Weights of a small transformer language model.
Size: 19 layers, MLP 1536 GELU, vocabulary 4096, 35.6M parameters.
Architecture: LayerNorm before each block, learned positions, no biases in attention or MLP, tied embeddings, capped logits.
Training: a variant of Adam for these matrices, 425M tokens, 6487 steps.
Each number is 128 + 32 x the weight over its row's rms, rounded and kept within 0 to 255. Layers, rows and columns count from 0. Numbers have three digits each. The size before them is the row's rms in percent of the matrix's.

# v: layer 7 attention value, 384x384, rms 0.0441, rows 43-78, columns 128-191
# o: layer 7 attention output (transposed), 384x384, rms 0.0404, rows 43-78, columns 128-191
# q: layer 7 attention query, 384x384, rms 0.0594, rows 64-127, columns 128-191
# k: layer 7 attention key, 384x384, rms 0.0531, rows 64-127, columns 128-191
v43 107:143150099136150065148090136125173142050106121129108139128168120093091129135146161114160103127140112130088157223150108132116133167118109102152120092155144157141112124178119167117148124169140119
o43 095:115112177084131111158181164125078136252135124123133169093113118163119115147116124126095157138118102137149102079077134113161153115091122122105148175155085105165146121134097121116095145053140108
v44 092:065136126179134128096161142122089125157113152117126072101146111141119152154104130101136213173160184083117087140140109138080103111138121185137195142110153128055152110096226113179099129154139125
o44 086:149083142035141094135138053115177132049168105128144169130104136136114162101147166170180066091122143169194162098157169151173136107131079141144120089183106149115100119118031125126170123096131067
v45 109:127156094106130145152116092139152139139078080123130192109143088119174151113133110131086130077113044139118175215108146129141145151111132117130159083127147154123151165049095124062147127114178113
o45 106:104156135151148104167159205153103098149193167102129056152119119157064127123140138126149122156156158128167114080124155126168143098115182111082079241118061108183126091170110104176052124112084132
v46 089:124173092112162106199096102182129119117117113140136157101145138089119101126175148181155107159096054149078193166092125123157115158155125129154098062123125127178139120124108106103158123137147139
o46 083:134155177135105140122139218158086144213124100122103113122076119181125078131095154055117163143172148067127094113099153066153146111084159154083100201094117157159146123148101110116068183106117152
v47 108:130143111145117154101099122110124145126114143130131088153107112139122092179119150229111110156133140109141077191097101138128146140084124156094124163146070107125150160166135124147146128156167138
o47 106:207134143128116106201103116087161069105165139167119139133119145153143126056095098131125126122091138114129191082130171067162110110170122143158145082094178137094129067109161128087114128101066103
v48 095:099143097127144153153134087065064166104112145122131167117148153190147148134056069175128135119138095177149124163098173129092173105124114120132137084099151180142155141057087107083169133165158112
o48 089:194121134185102110131174181140162133129133119140155106153087097093136156099184134136116103125172130170109112112134119170149112124093157127130108243110091112104148135183152148146091094122068093
v49 095:143102140132079104135108183061136139102200118143097099146152150114136118151110082111130080146166206130099151083146061131099132163164105114135131080133175117115108081160112117127148127167112143
o49 084:087106165101109174121133079138123119149052111150207169093130119119172124135107157144136173136125086148107078192143122192150103089146087137105184107149091154151119184102162159101130118112189139
v50 112:117106113137107152129136117113117151111101155120108141126116132194116133099084108167094128153169092137162135167071139130117161130131160114136123122127077154123140164129153131107153131086159120
o50 099:196134114164125096149137121110167105110134120142098131167075131081153149148204085139118131094091110115107131113134141167137124112098136152183105190108168131103146144156129127136132109159093094
v51 097:130121109157107145108141160069138146114138192126158072123152127162126095156142175154241152145122217132130106112185116126173092107112114085146105150097139108115124102122135137213069128118065149
o51 093:186105146064121119116114116104149106139094088137108186120118190117137128134136155142075094139118066117109173139105138121047132181151077155129182081140176128108124102122159133134174133139168099
v52 110:176113132103116113118135119225091024116149105129154138171125136079113084146223141146107103119089132148147126039147127138113107086125096086109075162151096068159140130177084112122126129168131163
o52 104:115145127150137162119118154140104191111071191139133127109168122165139116140009128067139199154144144120111113195163108113120156146161172163121168095087149146139098113066184118114124114130100178
v53 094:069149145166103132154180164169095070154102192094130190142099097138059107129071192097090157138195147092145090055144138137058177143104140156141174168107110074126149182102116100087205124119077128
o53 090:111097124112112113074114129125156160060163151158164036139120095091140159117190104137185105136135111156154124153168153110200104120158131099149106130112099149077137124130113097175140151098150143
v54 099:143121163094121154099133133101147121140155145156176093126139123182134120122160112160140110107113180158122148084134065133136124108142096132147116104118140108150149110077097081197080132114155128
o54 098:108135119134113138129090108126125121093090138118123142132176183086155121130080168108136125134136128096135134152138161146121106123179115135104157078121174179087097095165156162104142109162128157
v55 110:100128142149134182092125114068104044135141122121162202156090105160094129161131119161129128154108151170172096053131132128077167113098091154126124158102104064162164151079130079104141127139184114
o55 107:101108110120134080154112103161172191084103199124119025122135110075167105088132138142197104122181106148153122201146142124147098122134147074131108102128152159078069116180105147137107132158106124
v56 086:122128128186100073115092215131176129106083132090087129158154120057103151153132146067100197159128144101130076197162168120121104114121165144092122187143176130139128086150118175090189132182161127
o56 078:061128112056159084166135028104105142147192169149131141109063120174102164084095117171128074094138132140146144061101140148160146114135120095135180113131051127142111149101117159143092115061115087
v57 104:124150144143120145114155154127171148207134107125100042116100095116146123182164172048180201114067190092130115141131115110163099167129140140166102154141176160072108102122118139148131127164085157
o57 099:076097156117167137132116109100112065031184182111188143105183153174091141082145164163127088143161140116114193094142156148130130092155075123050146046127094093180137108118141132134125127125185147
v58 100:113151119144114097103116181133166140210187083131063125116148092076130100110158130044104128154151179110130158149124096143100140187149108087138117161165129124079080117114137089119105123164138146
o58 095:039127168149143124167133059120106127087122180122205094128124103153127128122053147183129145097102129109115108118117138177170141134114121143089188091138158118196143158150100193165143080078147129
v59 109:127155103136149126187092126098117140075124103124114191120158117135092082157116094200137077141168064181087182229089148119130131126152128117138092066121118141116129137177118142059159125151160135
o59 102:136141169176105121188172160162109100199136126124122073153066103157151124104156116111112136146112137096104092069093136123172148101062127168102084225111111145181138163128116138148086161074092125
v60 092:141130118136136103119059146146201099078166110137130172148116133063066069179158173156089048176124138126108119153109098132156151172092125125109086129191134095111117122141122160080107124117113150
o60 083:060113129142079097177146125069106125193109151124158087115093122146167100092067119094151169132081089092064109110131161118115103109138088162104169115096132153174135151135154116095108147148188136
v61 094:116135168142107101138137173149160163107132142132058130143147102118076084148133163106129120107188104107138112168090094136078185153105133123100166142150088136083118151198116115051156125112145115
o61 091:105115127148112142155153072116097087163114124140164126150062124181140144094099094164115173124103142160141163061140139151223133113134115172160123129134160119152172141084101146141144117102109136
v62 104:138154119151144123110127154150218170150120130135112144125148097165097127150128169096074104140120164095156076170067121124072152151133146116168121112154113129107130129139104117078140129164175150
o62 103:092098137142135160157128099109079090098156150151150059121148094131141144061130081206152138134121123108111197093134152110179145098118135138066150136069148108136119130149126180145109102109114097
v63 107:104179159132112114095113126121179157176125126153083078100161111116132169096116098058139140137129172085099131193146054121147115192111123123168165100157137158111120144126143149156144129082133142
o63 102:065120119101166118166145125129125113135187123114220122123140137136158106157153151183134130119112105154150149106099167144116132108159124095096123109152112124199132141125117130150139127146207137
q64 079:133140169128098104140102133134163112135156120125106167127085136136108166103140091093112096150076164095075091077114112172141160147145064154139099170097157124138186056128135072068115116122140140
k64 088:188147155134122196117140141128153166123111140155070115134110148141141068155149087129162149141122129143087170102152104196149117132134141176139115096129145079083176162161086035113132255105125139
q65 080:054109138069118097151082127136098117135085114138143104115159089122121196150085160186141138109217081124140100100150141173190204173116139112137141139130134104090114140178139170145173139079125091
k65 082:123103132101145091122149165096153152147131137070166164110144124133118115115154122120107140142092082081121168144158157068140115109149139102110116105110076150148159100141111131167079255097146136
q66 085:074132113143158145124100143191131122101171123095138199128127135124117144123163076096088123059183170135085179135115081127144077127145180114150157126182103201093075119122159117113144127122176114
k66 092:077168090131159101144125097162127073105071112067125164060145129090130188166156122159146102103119124173093114117155112222099125139142136071179148065151106163120150160154141130135153117152146163
q67 080:158156113109174134086130111111202120121111143178122112162135103136161108067118127089151153146063146097118098137109144100140094139138132133100164163097082175142220048133120100121094132081117149
k67 084:140157133142135171101087122149164161106126108200102104114127152161171103131079135133094120115098106121085154132087146059151151097145161202158135121107193133124140110142116129113112000097110106
q68 082:085113093141181159107164129147176122105109125095137127158136064090167135095157104099158169135107175141081153150137136137104102185160143151113100111094070238095126106154130106081117119119108115
k68 092:161193092155112148144110147141155127161124095072079140098085174168151152110112141116118081103083114115125070115141094255115118124142139162170142133120141120088160153073123131163139000128102141
q69 074:089132113074090119121099131116101119156134071108106073076149134130096085166093139160128124105152088087133076129091142167177212105125141103165121157086123108101134108113135176216157135116126072
k69 080:128130076140147121152158175091171142159139098125164160189112115136119113148123136136119175086116107108115141153097164089138121096104159063097125093143124158157134074125082139120136255150142139
q70 078:125150152099138107141117120123165067127169227140146134189180172110090131141100065136086111113079149117160100152169127104136130111197109134138103154121183161131135088127114108111092133127135159
k70 081:118101127109087168147123118145090136177125118159117123129122159100105115136125144117139195144126142147129165127123136098114121107144150180168180111205180137096123102141160138154140000103128092
q71 079:150149095146096124128111123180150073151128075161122187096106107163141105197187169100113116134132141133067130083049160131142171070115082041182136090179221040136153069064123099105137123132187103
k71 090:142183202132102138096138105103137130134128079135101145172082149121084126154180082111119129139128135175090120115159121160138144165135137174134105068125126123061162138129134072117131164164140149
q72 084:190123117148082125113099176127147099131136116226106128119132104160110111136107140153107086122085071107161135076160153120149139126113138159145057080119145086021123145133162114148151135126107123
k72 096:124165084114096059141125126121126101130121104156065121144122130126108148139133112124109139198184133136122129121102158008158184108101143119232109194131210106117157080144079165123163184141104122
q73 080:123066121158187132081158120126152176092137144144168106127113150123206095124179122124159091095134172155110173148076116077094046087137119096104209107110099219138104128120147105111102125126122127
k73 081:081165063137115136128120111177156145113126156140137119120142152127182098130142146107145094076108148161124105134083141197117127105155140091101146092106064151111082115090156135106123000138090111
q74 073:131096105146130094184123153107100162097141154074144114146150217076123169099146153075142167118137147088164105153157154140095125112114145094142141188212000174150141146162114146178112130161122114
k74 083:070133182155166110112134118151151102153097127135143108040086101114125099146140162147164107137182127139105168083098090103083120126135155133098164112146151108141112220203090129155107123108152103
q75 081:173128120136202117045126133116173136146089141163125140122153147102143155096131064071139131127124167156067118113137119116107107144129162121084105121131102172105213156126123073135119118048141136
k75 087:129127109113103132085105122168141164135114136164089146131109176108178122147121129155172106100109121156155118131147142189104122126133113185164137124143079116116135173122108095125140000082112111
q76 076:120141113090093120107110072152118142192136062097161169070108118115085147165094092131088146084195159155098096133081064162186180094113149089157127088152179094101056159112124140135184123100155070
k76 080:145132144149141120102131175138113129158090125085115146184136107118141131145139099163153122129089118127117113156182172191157151147155100099117082121144083157083144146133133122127147255146145193
q77 086:059116131097135163192098075186120087098177125126087124107143081168046168085141084196156117193155146163157205139131115162092130186140129139176104102180121122127067165139144132124151143140130062
k77 094:089136111076137087188134122110133076122132120110145131137131107156104164093122132143111103168152123079135151122102112063105133132121148126138167140153105135126105117134174138156092255115145072
q78 084:086116117127094127165127078177121072118091106116152142107157062216131218171139170168115153155152114087129185127187136139164124206057119083124117085063112162158093136093134138116112118086138097
k78 098:084121155125094126152154135127093146132156100070115139129113097130093152102159116113108120153120122125126156102142138255110153128141106159174111124161101121103109157104155182123135203144131131
q79 085:136162115154157117108167137143184085114148100163177166059132157109183047142189143111118096089092152201140152127097178073143133102162166062064185137142082196145140088116089128135077130135187165
k79 082:119116102162137137148158096146121094082130160072131161135124149128121145153132140136087077086109143094086143120108134141151098125103165135152139120144123108130159114108095124167175000130106111
q80 079:140135100139145099087120072157122099105134084147114164119145137083163104184177099189124031107138172157111215120101134123085099106190139082181106088147127101080090135120133096122173121167148109
k80 088:167196111108128102186110109133155127089166073123101103101132124069160191132164123140128124098181127195133111145096168203109132123166144136191183077161074151041111131044148164139129117182115098
q81 084:104125146122153165110111160113131082145172160125124102157120156200079091142119112115098184162135109093086090083100065122137088075128155149095099113151169112174122127142134144116112131096180115
k81 090:087101136066164127097110130112112151186129159173144097119156111126079117135065101142109148110071101116138125159131168051174195111088124117107159130093132147178120072108171125165124165098163151
q82 083:093122122161125133147119142132126112070139139172154072091149139161119101124168181108136117149096077166141156103129191108135170132187120127120136088065136116153083114110173107171067122102149119
k82 088:110059044134084150187149130102118178165167119099132102180134086189124134105123123105078139152100117056093192121102070156101104082114140139112098131056112145191135092123155181138098000128125124
q83 085:149150090152224149126165117084211114124110129160122138129109156099196074125158136095120104098103103167082183154154139057137087119162131105079125114118091202121171105145086111158081123077137147
k83 084:111130109101094139117130079154136147107124132140130090106092117130145175134110121135131106090116111131117094100092135187110144107117154167154135124129155119123144181075127113135167000137107117
q84 085:114118166119093099099065115138161085123077123158115180105133078111119154091128116143181122096159143175135120133128085165117126192141101154167133153150125094084154112169091021164131128114113078
k84 092:207111119129149106136116118104201139064136179051095095073107127097151106129160115119139091174129120092102137133141120095127142146145142128137129074096164123116163161162131135133140247100117097
q85 085:178105158199140131140140109080122122135111158098207149183091118105120114188136139090104134136141067148120118122124145099138146134083116086144098170113155089131154148093107146114126128102142140
k85 091:170112147174130097107152138117087082178127118131107132168146109148133163092110100151132122144144104123132094153174133117095098102156138124160097160105142098128107115133100170199118000152136113
q86 088:097093137097096150197095132148067164113116115120117100156103094177119200107117167175123167138186076103137138172148124161086070137116133143167121131153141093161074210124180139159165135134116093
k86 092:082150173121138089108117122100123134131187093133149112124171082113109140104156124135137149144157144080147146101092131044139152150132114055105137158155111152154100124156160150128067255140141135
q87 080:181167136124121131120144114104123182143135099179093128197104146090102145162152142136141108159096108104145090168074160152114116103136154126137060203159161101129108139084113118111167130205084150
k87 089:156183174166136154116107113150078110127138125184099127147141122135173079137123109124137134128188177149151121119093141000114106139099101086138143182120133103081136108182100112094086255149107134
q88 090:098151143113129116100111141129142083152117142084075157063130152153070104141125055177058131114152147157057143058106098143138191122136143139171139082123192113096185148137115126144228127095142107
k88 097:150119068063104117147100089135148113114070131136117175117123215091083148190123120143114171115067134106129146115171153060164156128154147142108125074154157180078142080115137143180132255105121143
q89 081:136134184163178145165165132133105099137176096101166194127114102146130122111161097052136092151135125174093212122112125118129064149121138138012114165120109235195149101135132099078101131142151156
k89 087:129187132150156154154155110174109122085153167071119143134138119182150126101129118156126109128128163106123127131117127099148095157135136186126150171088106136132107153138138086128098000109094141
q90 077:188115145126083109042147224091096108118128139152152132103147108147139142073079128088075153128123081069115119124155114144098144141082150173179138116118185118085139144131128146160097127106103148
k90 087:170105095225135175188143225114139130178152144023114147169121124138120065132135131083155108165134131111139127073175153093166173130128083098079078156059132165181150033177129199138115175158134146
q91 082:075107107168123130154149147138103056101110154091159174121093117132103097127164103064125127115129105126148153119121100125191183162148102134091147175058134192109106085138130143127052133102156139
k91 090:130118064190145129127134153142156127119107113111122157070149077149136114102099110082079115142095104124098104135108136157135083134109145105141124066119180143133159116158133167136146021166107143
q92 086:140103113176169158129209136109171133115125162163152115124137131129180125123158192122128133106076116155162140154106159035093083097164165114155163126149123158130134122113150135175097126127120169
k92 081:109127107085070099122104115118131127122133139104121138109126106099162149134091123120140116094155124098124094104118107157121159098118121148157110144114141123134103132098104153109143000135110098
q93 091:117101134084069097119075101143094156138128092131115098166127142163058167106098131169115125122144103058111071128165110186172157112097129094176122118090108065124083083069140182155122122135152106
k93 086:121111180135138161121098143099105109158174085134153110148146140144083103116150111144119180134111112147115143161129127193098129123144090092130109100179134116114131153137146116128158255120178120
q94 091:118127116092121124090090071134098196138119081081057085123130152154154139122102145139158126139183126021094098121119092169104122143115158148165155178102129092130130107135135132216146142119122051
k94 089:152152168129181122118096165117114172143128101176142110139160114106136087165122119142138130124130130117110166134091154000130142120125145088088113159151102141137112100161150106122093255113121139
q95 083:115120071125188128110124093167125119101112106118105124140139099066165195164143132148164125138171142190198193171079121129047047149129185090187136075248129136108091181141148170111152119134102141
k95 094:080114112076116092145134138142129133105132121090172124096098136102157162067151164154164102144134165154132092155174082255085108151167122131133139122148068149142100224112137152139145022151124121
q96 090:147099157123083120150153148121136099163103111158199139174128056181064134150099151173072150149137111121106083120154125129152166103080121070149111127132166100146087111096177136130130136118144116
k96 096:137131200125098089107134137082084080169135121127108174157136110161123144121141096101095148167186096109133118143137154075116112098093117113168091124151149084127132146116124159097087170137161126
q97 085:092143104192197127120174120108161112130076129117131124083112142150184066110162113101122142100158114150119151120118166096172103151042160099065153145107100170149149100153100128115072135162151164
k97 089:176134109186143152099157170149152103100122169118197193074095132137130113165102157076077123132066088148109118135090113017150147122153138129117083144076140114153140091115112137129124000106102139
q98 083:079147141125086093168118119140073125135145129109139171055135186126128157135107090109106098066141160117118181119145146150148100137123122114108146108164097197101100107154149124174168133171163094
k98 092:113159078076125147175113152158156107123123075083128136066106111092065192176171160158116137158117113131098129109127097146168148142153161183113151096191154168113146162124092135105152250129126159
q99 081:068110140098081062142087115173071141126106098089153095140129115157080146143071154175105149112226152081092105147160098193144188148094156120138098163047141138140069107169129189160157121122155099
k99 083:091141117157146136148154158128111138177138078127135156161100099140125128125144162140117167131124109126116156116135158255121088133149117081138111094173112150138154168128140145153138255092138134
q100 073:110100160150188125140118125139162110183130133081098162135099148091122132076105117100142145105092147112060094130113126129115039136150111122097121202144148098183216129134116119096119134084178151
k100 079:162155216149130172111134077138139142119143131160164123105158126164165144129124096134121096119156121099158105137146149029153107126123159170042133119132111153104123175151126068095097104076151138
q101 081:152137156125162143126123153047111185137159144165179103179119142138174053133139128084148192088133069160133110157076146102141163094169092112037109153097086180108121110099081126089111129076170163
k101 086:155105115127126137110138136113148170190127113169177061118122122153124061150107124138165155122094144149115111148113154107177064074104125140099124117084145140193090141116114114125131000113118159
q102 077:160123147181211125138138131132185133152101100160098138147105090168213127108141134093184102143101188187169167161127120076097044199138116170089149085140115150149160160139089058108120145116099147
k102 084:131145146121123130112125112146117112079134194116149110076134131142165156108121174130103068140165120119112128093132108000157125113120144155106148195063138119124132130104184111088113000120123082
q103 073:140073119189178118150218133090096092122096133119108108137110163148128101114123190076082116122139126120157127166156151109080125135083103066112107141112078152149157125160122142132115127144103149
k103 081:165150126125128068111153151122149114117129094111113082103100102133156146095102134104155135152202138151153124087105127141119122113127125123163128098132130096189153167116067221154098000125140086
q104 077:203128183150129104093154182093180111171150192181198108136158156135150077129117178075089097128082123152156063119139166062132150120137135132120112143137120118124168097128101134112065131133129192
k104 077:132092126136142135129135095117089105131101148138099116111130122121109121167083125147122130168150156131128139128164128082104141091070153153111098174109155097167130126154114122122139000096109109
q105 084:147117111169152120143136091077110132124166073101159107134073062148113093096140142097116168126134112164157105138137158099128138099123115112107108114093105135156142156147082147102145129093130147
k105 088:091135076209096107111187128146122122127082181091151123142107121119204070106075156118148104122142115110166104126064087155128099123114147074112095201127126069128122159134089144135145000146118131
q106 074:171133077167160104160162132127180133082095141137212118153097168120147146126147197175137107085135100177155168182117181053090092105154148101153148126152114109127104156129094162148108132139167148
k106 079:135125139122083067150098108107112100114134106122141073119115126106160168128134122127116104136158125108127134132128111127136139119110122098131113149125133110148093145104125162144161000177138114
q107 083:068116138104093107126073151168064144121093140094103145138162114104097137231091088151154118156183141152162098115132099170094135189119151156143128103135119105159076143153151116093109130174160129
k107 085:123103106102154163139139132113108130142109176097188145086156143117067135145164158117123186167082122142117162150138111062083166104157117112057166105160121126123152094119143120107144255105118138
q108 081:179122134156172153146110134109157199120097164125145084199113171095141092107106099131117146121118135136187081174153122073053073137174136111117123079125086085207130207142114144168161128171127161
k108 089:106077101117120072102109113136107084114149140143168067108132109094106171130092164148201126140160090131150130133146095130040140107149104121123116184123097090159089142105149200137113000129165097
q109 079:153139099200230160148177136105202157101131128152109166109104123121178130083177086111170097130113098150143199148091180079063057143119163130089126100147086153121160184131119160140141146175121161
k109 085:128120113120133091140106121143092048094165176143178113062124159098141160126119133149104112094113144124146098142087137000157136083163130137127153150110119112141070137123142150113104000138126082
q110 082:081169135095070091130130206161107114152123182085130137123184121167065113132078141126103137128090163132161176101173161127172160109169176138101135143152175159140062087123200159080117131098127157
k110 088:076098099086146172207133146144089142129150153074129164130147086205049186127124101109076167148140106109119191109226110179203124166093138177106144157099097196172147078167126178135080176057142143
q111 082:119129079159123137125153166169111105104124145108095098123122160043122135119149120135145142182114084123141145145120164137133166084156060134112113150079118111130125135177165125124155130146133128
k111 084:177138123156128114174137169115193141135130097206146084160128154138112113123160143061189175086159123159156148140099170100107103160171115078136164079143098130113126109116112186134063255160111133
q112 079:096098071131128126150106108164064070142122104112147127148110085087132155156129144140137124147135081138149129140146198179131200134134106048124091146080093102097054114131206165132157136137144115
k112 084:109136101170150099134160157133119132130166076109120162125132102169144114103168113103088139126130084127139147114109164126117098119112133116123163144166078146124119121141106159155084255158125130
q113 073:132092165118097117106159117153106131180094104089098194150124033167090144154112101144145101151134184164149135132128115146109101207123098149119118112163178129130094158136139048066091128169122124
k113 080:149170216096131117167167090097085089080136154099119173145159123129148172099168116128119123171155128164165141101179094089128122158117106140138135117112117129097136131147123091109106255072126111
q114 075:133102128175128115174173130079135112099147134117159105148108172104098115091103164115054128106063150071149116116206107105122152095080153124131154173130093168160178103147113145165136131106167160
k114 079:108135145126104121133096114107113114153096137109098116073121109143109176122073157155096118104177134143107147136136120136131121127125176134125071176111179109173139151125119174153150000118150071
q115 084:097147104124086105184151153141074155135066100090089122201129187141121138132086112152083161146069120107146188125167131136175127187163103156104133139106112184110057068177164166160167128169083136
k115 087:119149124085127116175095137097100080122119166130121141079165109152116136148163127104108157175145132068135158085168132138116128150089107156090128132131140139121152112124129146094115255129129142
q116 089:091067137110080142155072146127085154144116153071112087147142112151102163148101153122107155154135090067093077117185087194147166157113159134120126136159105116147125142124165129140173124115158123
k116 085:112139151125158141121135137112125124176133120119141153100176142141075149111100131141139163108082115095095125088162112217130132136148134128101135115118104136191153135113130142175123255108165134
q117 083:102105111082080067134058091146112129146141087082137116139148102089045158159102091162113115154175142096088109100133120210152168135106134104146075138121149100131083147132145155153208131139140079
k117 079:129152131172175151133145142112096120165111107135100124121125156123127093140150124134124163112134093128123115154129133120138109127147127113103141126139087119093152115156106135137126255153151150
q118 087:054130117091075131129102050164078160134133137058086112146146063125081147136082131157145136136152133065118103132165074205177193152099114134174115127099118076167081130142123152118197132117154121
k118 082:136112121165156124116144154118097102149150114146179168136168131148088116119139131140144146097121091142134124148125139156111124151144140073084147126153100148110126142108138132120125255142160156
q119 083:140123112143161126107163073128159156095112091100090113089077108100156121062103136108204064032172156151120148153110112127124095124171158148144149132100106149112143171147082106157172124155099121
k119 089:130126137200134111092153129134175170049116179060126084157105133118205116130133160103149048107118133099150130114156106157136114162168138126119134193051078108071121126127144134127147078137081148
q120 092:109091163187093113108139174129142112168085159121124144163146111183113110131086125089102162131182099143095075126117149122131178130112098096158125178108168090166147111129138152101113121053148134
k120 100:180103173134130107121150162085140125137127145115134137171101092111120125129166113088153177159173110117177130121182126142141108106103102143113099089150101096142148158151086123119085085107136150
q121 076:090123098129142109119127121116084127128127160058178157113144125090160111185153164145159174116145095163181158154168146119100085084130128044163140118153071141135048152163172210152144129153145150
k121 085:100087080150156079119149177125138121147128102144184161112136092093144155126142123090117155123161107129115112160116154196130142111119130062120140113154098160143106152082176198158094052132140141
q122 077:158096107097126114200198119089150111154171136143095112070105129137058137112147137124109120156101116137116099132157108142154126074115142085112138160150127189061144097118126141218118130109103148
k122 082:114136169105140130123113140103225123150108077154121043128074164073146138123123133177147125067114115097155116131108157123152158135116155148155138109182136110170123165143096130114158041129155112
q123 076:099124172135144128129086134116096118143145190115164186128134175133089133140128070110145182099080102164137163121118101108129095126141159144160151110200117172145135161137123119143148136055140119
k123 081:056118095107160107135116112124120110113131119126157129101160109144120155122081109181103081141141132115139107112150116046132128133116157125125090162100123141144114158136172153164146000123163126
q124 084:129115154150103121146162113128094149074152092088093206112062082157125086151142106137165108112127124113077135141117125136121157139085099150124114145069137142129108146096127096082127124149125148
k124 092:152116156227117150110152112108085103132121142137156135091129125134157104097134144117109118111126127158130107096127114153151072167058118065102098160125139086099119130176074120085156223143115172
q125 083:139112111113111126092124131138123115114136088079090126113096100085145110162136098147146176175114147129092145150081119152098111130160113135094099169095163148116118125143122142075160126173095136
k125 086:184160152179136162158138142170119144161113139146114150154125157148190081128169151100159117102141150113142107128123147141146114199107109108085145151116111128080116106124122122113085255165105153
q126 080:125100111113091134154146122109165135155152177111166101111150151185115088129100153130100147164107127107161131121161160114142125105108141119074158131071100218158107133114138167225087133139124125
k126 082:045133102104155160092124169105089080156120124152174130149124170143127133115118141095092144071092089116132132134110128139131129078142105135158111153102125106161114109099144180098139000110123130
q127 079:098125138144132133102101098140036104125123142077175118120123098150088079149091149071097094074142108124093084137153096158110146135074143093153125105100084095177138135123118136140147135080160132
k127 082:104135084226155118111163147122136160164086120103187173113121125165118111143131152138143145135120071161119112122113156128146148100127134102075147079099119140169144147103126161164157255169159148
v64 096:153136152120174132127113065105116058075121105144135109115126137135114089113119069169126092118150162218108170072095144133125122108165103103129132046160127081130090157129080117112108129155181138
o64 091:122095136198083108134186168119166194167096127140111164143114104109169163123133187126135135122149091058076058176173106160098122145081146120130118218128115181126138137143139130099115146159078089
v65 095:150183139143137160139113154112137165064102218128145119172138137157122099149108167113171170130099164127162073162151177140104183070160130154115058165118126126145095132215140172194142129132139127
o65 092:091117121209153139119177078156154147143149125109121166095123138133185164094141131144097138068159109120080197063147098144147093159111086156173159092185146100098142127058137073095118128114142098
v66 089:126169092140168163148090152127161151134109167102148179118123075160145124177057142186141174150170132154050099140113122102110165146058147127168097123146077106139175144103099165136179128069136147
o66 081:138104104118116133123134153134155073121189117162106064160132133097146143088216094106150081137156105195152152114123122071094095077193096121120138133114110084130113136184192102133121231129185123
v67 100:113146105103117140160150092115151130071176156105102177132128155095104086152104181142104053131173079097165137134128096138039245121166099145138154134093125124156098151191157117093157126185129128
o67 102:138193168143131133125100125132135167143100109103180143129092129109178118153100091136136220117107134152117123160151113115255083094145106122134107127116162137103196086098097111093137125064103165
v68 096:142141127134117126117125155119159152121105157113138105123101090137120193169102241082099202145155178080147079179091113143072107130117156151163151112128154164049097124175172152155132127121116141
o68 090:110100124128139109093127085141114062068210123138160123140155125079160058071140114176098099072122094109142150076128132149161127159180118103145091099146136120149138137099133148120156136121176110
v69 079:154147127101109137089159148112110170079091182075154139080092170167114076178127150169099120137119133080157073117179208158119156126126135107122128118084157136134168149172097147149126133113080142
o69 073:171166134142094105140109111117167124150115101144164090182139088127122166096123055122123189112113115084099141125133113086141095161183106157149148113133129138107110090085134091153106102100123160
v70 100:100128082119148049216105133136150110170112110146151209178154096083141121109161195176103121134116086145067135144116060116163117127108095083142099107168127142142129106084151102135146124134122122
o70 101:130150117079170136090129172089033090112164143096104070104104144130159123133088180096167114149134164151210107131108211139146153127137126143093139136104053122142129152114094160143107132131171162
v71 094:112073127157098110129110115146149123161085105126118164103166107121142141082186097121091079063065028139078123117079105119048151139097112117111126106135129119150169091092086137087186128141159144
o71 096:120145111028151177152169170140057158160152131154114118152108156152083146133102128081167146177156183167227130115126155110155190120131165109116149154066108100129131130130125131163089128130145114
v72 111:141095188112144150114114090097107111129191118129151138124106108127102088139120067180168043077121102180155151044122142127096166113120097144101131160130124072167113155130082109076226130182148133
o72 107:136127085182127115143172131154160170157002129121105121118115125126167184124159112096135179164142156113118104166181109123149108098105126082134168154123112115057175098106138151103083135141109137
v73 095:103121121116102165120137119108174097175152088132112139119142160190140134144159066119106140108116080133138125082116071140100094184172115150104092113121137163132126106111094100127126133059123139
o73 094:141116141168091139158136105122120133143077160095107071174126088079088103123159155132137132166122129124094131163158150160132154120107150108147108132107149122149115171193126163124096121193143143
v74 079:090159122160155150136117160106068136164107118096096128105152142081141091084149059129177151087146137178096143124117082136119141126124098156077091151171123149126072179180063133107153124152171124
o74 074:124134133173122152100144066129181141129113143163174133108123139137178162129156139126113089119138123091145073088094152146098133146126135106126138090080145101081120080130141113125166139179088140
v75 099:113134160115115116098158137121158119107107125128129128144139105152111162149131170093179146079178137113142080114141129142099121110124143105107110124112127167060115119114135144125126133125141106
o75 099:153075130131137100114113062151121101110154152151095088087149132111119159078159121169088109143087126130156175088124129128156127126150156160127105157124112082127152119143164133165118123130111091
v76 114:114103178149146093105129144130156106174139158134133125138162093086118061146200114133182124116105161125128098136167115128052138095130131165131111124131101132101128131105088142100197124209119149
o76 112:123091113125173182115140093163104145074111124105113157107125135157113188099129129123155110128114157144186138136106152107178124128097073114121132125105112079111157055085169156106124109061147096
v77 095:112169163141120107133085134143230109175134036138132103119150077155152101117177076141136187164128123179102142181133090115131128182172122153135077121151129135082131126125143098111168130100151145
o77 092:108112137103179173149127076115051105133135164107100122153116139131126135131105181154162090119169134106208137126069173133100136085095104120108126096116121092187142130116141163133106154172143134
v78 086:149147109121148179119095118156058099188117123161145106146102109116125144155133117157119142162106183147137090133049090139218128094090128154119154115163088090118134152048168105131137124184126143
o78 086:128118115136115081120151151062120063043171140148122104118184112115138096103198159146173075150160115123156164173141162153082126127150131090073153131125095160119079141145144139115123129097119119